Weights of a small transformer language model: 7 heads of 64.
Each number is 500 + 40 x the weight over its row's rms, rounded and kept within 0 to 999. Layers, rows and columns count from 0. Numbers have three digits each. The size before them is the row's rms in percent of the matrix's.

# down: layer 5 MLP down (transposed), 896x448, rms 0.0559, rows 697-743, columns 128-191
# up: layer 5 MLP up, 896x448, rms 0.0678, rows 698-743, columns 128-191
down697 102:399554497546466536545514452507441505464554444515474576467552555506423473571483593456470501418484527551478504493560493468451486518496483480427557479555528479477518494541569448528553447531504535
up698 100:521487558540474507494485472528517502459534482507431400576525445529491451458535425501525584496420509570489535462518461547505480529471463467457484499482522462541479513509482529536432398413504560
down698 098:611506553488496480452456465495496511574356463528466591484537479489461504518470589490513488461517548523486489552447507487527465470518468475423525509487515505454492581518484493458526498576512511
up699 104:525529546506476487463524537477481485523404446507473463527513529528453538510523560567514519483395475517497535454509493518561562507478459559481482465478476578500590465548560500526471493546502504
down699 095:519424515505483618566519539464465439497479478506551485521507534533451545490474468516487499429529516513503468524424481463506509520413507493497526519544464447545480458529530533490507572401466422
up700 098:558530488497498468488382511481495515588549512484522542468527547532511513492520528530566453524493508466407538517572546479537477452490479553539482497449497513553536460396499515533475486495499553
down700 096:459525464528497516465440523507463463489457540567510438486499449547487558496522480549457499455456518500514505462465472564502525461506536522517602507580547505577515494586509454449530490502591530
up701 101:524528562510583487533499516551489501391483496575514464553507459508553574546450494502574581516522483479525463468516534520520519443481461483540477495462507573476469545441539507505444525524489537
down701 096:511432540479497535559523459533451509424479537543525484492421488454541468534505513490486438498495513478557484528490464517510485567443386502490511542498529533522503477504585563569439539507495561
up702 098:520432523496537417534499559458534567459504525406538494551512529535495487547379412529516421553419482498534510494503487442454504457411424499540422527484425574503449495504498506554555460457491497
down702 107:496413479478539529446472500534522494508540480565432478575503524482492563484529512513518490480550481507429485518544447509532434475531449440530578529571481533499433446509486471465478523517469524
up703 104:487488577477492505530455487558478444524503497513430474543549541530554522492482458536475431472501458438513565499450451448544512513526449470525518441509504487494485451471454484497505486439466524
down703 102:452500523547518521508571509562506572497504528531504461486443517434525505508497503538487440425521402511542575445519475488586545536506408519507485501505497482455411525468537482514510446470468541
up704 094:476481564492497503543553441520495458527482464471508541518547506470555480522495542447476508564501459570420467442538538463511452471548517507557463488475600514452524470499515522489523511490558471
down704 093:501478489483458522400499503460512592439458478570480523505593461504506471417520547514479535484519471458457455463533457494472449495453512447460548461517470495540423414532489473483546449506517483
up705 104:482565467444512510443401457520478508514585493513522492501541461475464590469517488484523434503540440530487573502525478562554506487521500549484558507552517487485451451428490459567515451462489516
down705 097:483530461448518525529494552498532472484459454474482408536493495551515426464512420404557502581498487462596507494495517589480553523551549413491564428485516456456528564444441461501535483524558495
up706 098:405511444500509411571523496471538479499460509505495538469552467482474538496476461531472526466465487509541531519510506498617477504451497464529498488529555463557492504491593527464513473450469499
down706 096:527501491537528551504467553478552535481463475467526520521478484504578507423573497494476527529506528501442561502551436511522527510508482455483528509455494496445484448513486500457469500570488551
up707 097:506510475545509514462478575583478472514523478522498489544485428541525478528477542490517592451532455472447532531484461496454515458501493486536459484475552498540453524421473501510447495442523482
down707 087:417479544508493454503488489446531482526434540417564460489424550512526477503519478508492404583470559534548492550530440447556489524468502510465508564532507477513598433508547541529600480535543446
up708 097:486481498516505465488486468461458528525463447499554535442494504509485569472506507432532542488551417494532495466540501503465434564516508546553540524438570513531547442492562541546518543530476445
down708 094:505455457540464558505490485538451472533433518450521514489461543476483481397465572467437470482521545608500564454554450506476430492532447540569493493478559445475449549449506536493507509486567485
up709 093:557503539428490474511476515477534468489483489525481402544510515551467494580505497490450469432466512510539571534513405469533457574519512507526448476513592513506538509483451524482473478459471526
down709 095:559478541523524499484454509475519461573514508517499565515483512545506557540457585462499451491515490533495439437510461499510495458462423466490474491536390448561488461451518440514513499479528490
up710 098:553494482468461519480478519489559477485495439472449453516546569597546469465496473506468451513535432502406543420451531432577485495517480481453525496478513492537581502579511482479512474560542525
down710 095:433492518510414550482482483548473518526494515512541500566476455430565580494515465513559500513513520609437524481474528581427497471466447562404487474428487521483486494463585501460466447472445446
up711 106:511524509483509544555479493564523544527491516496522464456455514523527535540507470438494531505489431464532474493499464584548462572547530451532573446486443490495562489405509480448485498495518489
down711 098:438507506485453500460548494503549466489553548480471508534478494464493477431542424506522495443518560589500572533474416465525512460507514440472489525483494497535461524488509547553509468551517503
up712 102:504435556479435574577529500506570537477453431462435453481542514509518537464471474521422622476465531488451516394518507459406458479462407608481477419502514476455464558483479519500529464549547499
down712 102:487544536488445485463524468456527444510539502449457539551509541459406526399496562558457518538499485494524550446586500477535477545494458573522475553495502520496459451505515522480469606512484422
up713 093:531468433581523500606523458509481505488505478474507494535409441459499568454482517476563547463471449511482479570529468557460503480527481603444500511489514521545519539537468529533502630443585515
down713 101:503525446518471459490430496484465482522447512533463458469450518568425458480533513530539486495510509529522490453492441539443509444518465464510517455455507527550505448449494498485489428514491515
up714 089:591484492531533552535459428503527486500576447464515452542486493480447533484471490532481467519500480568496427540497495484490535455518500547486495545479519546513526429504489532477500507509488537
down714 105:509454482517473496507557469512484457553509536518468520541464554505523454442466518508495455484540506466547540427563492426524477433497528473499528466567496478519487499507526495468473432449539473
up715 101:450540548530511444460583515510512393517453507531551447507494460465556524555475488490438529490478520473443528537518453545462602482450495434483498485568507479506490433481574515518409507512514472
down715 098:551443453516529440547441531462422563524547380514513548449495513496455429477557515523508444504518491532448485492510520508411464463501458473448469501442533576457527521514546480557526448542588518
up716 099:587463545569476422477545481550505539399463490458522461461485570515496554482485501578464491486486496504559522487501505417546520524528487560379523455524527467519518583479473487504505451503520563
down716 096:504540537512510581505477577502427425575438436557475492528520482443490526506556505547566481500466481478486505495483478503532463415513496485513493425475535512499437415503425513456471520496578439
up717 094:489486521555419467502471478502521499570421481493494488535452525526519465523586514486580455490450501488520523446473552442572464435504529521494551503440514395480511477553477492493479455537542533
down717 096:557534531542492475506436454514459497386450541552521494480461465489506420488494478452469502511486548531515489473524552493450508481523467516544527541508524408487553405570470476489498525476512463
up718 095:555547501477476468442510490524485511471383425551415515474508543500387568498461421515544506540459525540513532498470493486562607494494557535465489479517523538490469525471496535497499515412535476
down718 095:494544501546432495456452508461418465475519460485473507516551507558516457486530511423489505447520454454516475588492436494536497520430533495553477602474390510572606493505428501495440524525451464
up719 092:485513490575547450438541527482476510481491492464473517550436486511459526499484533514522549474444479532506519476553454506457488558540418484524452519511503502600560501560443492483558390488460477
down719 097:517501630479468514422454508507527505527551479474453521499500478506494462453440469456524504509481486452523556500487430541470538517485470477520514490460527516533506518453551452606490530467427524
up720 096:565484525489490452556499500507546498582502564567514574483510525536587534532537449415476478484475486447489490527512556524497431477509510516456441545471534447428447534511516532529523537487511438
down720 092:510490471567584483534573530507513505446453527559479524429479512512454573469433495532526525526538510556492444525499427424536485486491467545517489484504497487506463438496537452461567473484492510
up721 104:522450449489539449467530502536450543543461428471412487508495560482524562484553467533577513503506496522553496492504509524507421463539482524406519477483471475488575515394581533459540472516545435
down721 093:492506490555466481493462512486499527516433516493419502522493536509474482457530518491543535564502604502471478565555480505504531480492507494529458478517448494489492585508503511438479477564511526
up722 102:519470473445504491516539516531467492573487476506538472542550503496541433502525484483536432450516441509483468412527470436480562429509557515412516518428539545491493495495520475456501437473550464
down722 094:513425446495498450484439449502514447429493454517503503475533462487523505550435521488525498501515492521476436478514444431503421486408485589404467454441437503462450555462493495509459516465428465
up723 104:507541574532444532548536465553499518461471504490439483368515499511406477506480443500552490498397500527551489539527460388450524535470470554501516470533439468472445519507499599558506531493496473
down723 096:506447502491525487465478478474536538545542486523537551511483519356546437491539549471463532484517513498471459510497505568477481502488451485474428495435539586491474479502498451456526528524498554
up724 079:556495478488529456544466488569511432516511494480502462473424521513488445458460388521564553455479554520533565468461494511491515424532525542514497510474466473506514504522555455426529523562515475
down724 089:446490517429501516486511514469554538499421417502449465487521490516496447445471478490524568475532482472504437519541413431462442470451511487514543489526515514569467438514482478465512465503503468
up725 106:450546489504524347454515477500511509476403475504504566529532472487505502528521518492468529518609507457532515464521518544492450520496563535512523492472522477572483544579476436501573534466429545
down725 106:565464518472505459428427503446580472555453530558478516486500475445470481579439504496522473527419550464499618473489560509529560443515435499509451534429451455486533519446465485466478476511521497
up726 102:546498478515483513488549488534513548504498491535509451535490423512512500462549532532517524477544527493468516464497572485492576528466422434496504540503496532517504485483514490519476522548533538
down726 100:461559467475558462558497531553504417446468458569498498408535553506489491407430463497441514427482522527511583480478506463545539492458523478476496513483482549472451525489560511508490519509499558
up727 112:480527513522547531563438562471482526523433524524544540438535579466533505539548535485525482392481449477464472539477568462525530534497494497504499424535499520474567535485472403514491545519549529
down727 112:552470490476512428549568502510545557485464550480535525484479518499509534446492524485565514468556504503498516456483451494470573493489400542502443511541531444459520508514434496452503465451483440
up728 097:565493491592518489444431525558522518550486476458484460487526484501522521471505540513525502479479477481541605534537553414461559488528506528451481490486532512508474457526552441488505520546399524
down728 095:519402474495455507502531491441529476455495554510565585462484514524500547493442448456516505528497462572437410509494525495478518566495456534537506534461505467474490542505516478475474438473549478
up729 104:500500537539468507595482546470521461469495489534473497519502444498440542533521509470474524528493492464484456472525498473462399538461475515502479460460545482556523482489583508508554557470541593
down729 106:479521524473471503525611545513511487499546493548487513544438517524450465460551468472525476536441530445519541486471472465559555481553519493460507596508489557469452438478505564523520468564460541
up730 100:531547486505549542509466490534435465593503482506451438510482480519533443524459443479514481534531473407500481571512452535505550464439474511512507479486594515483454474527517530519489430561439516
down730 099:507495467586433517449501494508472488514424549414508517458502470444503493463515502515555543435553486504541453499508449485485503459578482544520538525495462525484494490513464438492512496490562480
up731 103:500511549503434546565542460512566519495527444545483539508470516503515537527498489471503490452491514605516453525474518525582498489469483517531500497444545517516495462433445524510507434522585483
down731 109:513520492452485555424539505496485462479511497524461536486492532552426461478482490476480531514488450481460476530541545554508423481421496510578485494540495541503502496445500487548458469486570483
up732 103:502582478568454507504540568488420416505399440444526456560475499485419459507519499429457503480541492511481470507404478530509538504504502551477455626593538436536502488457517484549461429450488468
down732 097:485504574500540546527517467552554565507561474523523531437517561501539545481506480526553528514474512491538461485560472484503564439525512478533489516491465513413505492540482478546502452483467488
up733 115:508482535488468407574503499471485475560479480526358487487572540442523493452490529475495502539529376414507517520506481543510443460492487501439498430531575523492423517503492510553486481443503472
down733 126:566468575469484449488505525427455531508510547510417524504511529458497517510475490504444502451637464443428475431489521526482496534564523503457543462522580561492444528508478512555436461461461464
up734 089:479497546464529459502493445531479559416516460503498603522495470521535447519477413509512519479464410519540446504540513448422505524499493563451482560503468495560534483482463449430575485507466494
down734 100:515523549491566451455494453501521632488481464475506507472504510507533480496520506520475412532554452464517443518509498545493504492435570445453603460520474520430527513518505489501463523415511522
up735 108:529523507417469500510480590508457474540485483484488486501523451506473477518495483494458454471473515476481492494549497548510493478583457472532544510524500545526473460473531482489449449407556519
down735 118:417543473547538478532549500516509545457578469526517548510500470499445445432570524559545524463453452485430491481447592520471556428527458476500511506442542451500554486530560465473489417493548510
up736 098:502462593458520454533482435399507451452470478548591480526504444578504549489505542501502489557514423461565472493481443400498443462544512498462498521464489465498537512472518501531423498456503556
down736 094:488504448496436574503457474500444489512499481458496552488468510451463510460497477522455517512479530516448523492467528493499438573513530530512539507467464525551458496473498426539566568504430461
up737 103:484487543579591497436525496481549525436478498464572487495462461474539430566428475494500481474529529528514440537486435456496570489551554533572475465413429565512548496555515607497557432511499480
down737 111:483448539523483503470451492468540513509523387481501454490459522495465451533500472494468497526487543502484509505550422453454495518523506445466468496514503494452517478497427533478511493549494480
up738 096:494548493511466491426543428504550526522529525473469483474489447522525519547465475449522543439444433471511533503527456493494438481548526543503547477517530482511556509473516496460569538516496564
down738 106:542524511508504470452548499483562557504526500418459438477509553510538541530482529474570532509482527493440447470489468532483449496467535523512511425544522509591491443524481477487560512596470485
up739 102:522425553511516495491460451550517509527557457442483513425539484513500573473540498541530481411527544546522433484498572518504488585504547542416486520474480426525530461502512501526469493455523507
down739 097:497537558566534540504538508541508517477534458553468476486461512457489451453481498605467521522499502442529501429448486477555508517549490506538535479463473441495463526526544513497494523552473568
up740 102:524417444495499524492458592521538555475497522448511475525510489492541532495610502468534433501500480505524509519432566572450468472447546475521442485475460497573496488539453499540527499598492530
down740 095:428499413490445510487482537522508449491482546563532503503553488529511534459440523490525517502482462478519450524478471482486507461490555440524516541498436443514500534393541543504493568535430578
up741 097:515571493468552410554508503457528494574531540590471462487468575449515474405490461446573550490525505522555397534474502552492483561476538478468466535495507541540488464476509497517484569543464544
down741 103:501508534537501572448454525562430428512545454409471533527560521500510504504526480490492595533418494551482595463509472486497483436516541488513535471486472468476493473515499574473480479489578487
up742 102:477506508548512497489477478484500462530557565530464466503447523510444459452492478494541468541471484494459496497463530446525523479495518443472541466449534447521450478492550411459546466492513540
down742 099:458464499489457517486476397456430455461474433481458399500506527453468479544494541525572491480504458481483564545503473472579415536523501511494454487517513499566503515425516480486513526520483457
up743 082:504479539558517496576527515508475467512509535520479470497448507419544528523440490490497512474519502494470539509471457417450509592529515494486468470455513436490445478505511522486489531465487465
down743 094:496532439438538445446504479418449558415462446553520502490515473518499456435540471459496451435567489454535461518561411505466433453455397502508533506527493557486486530457455513477541539492503474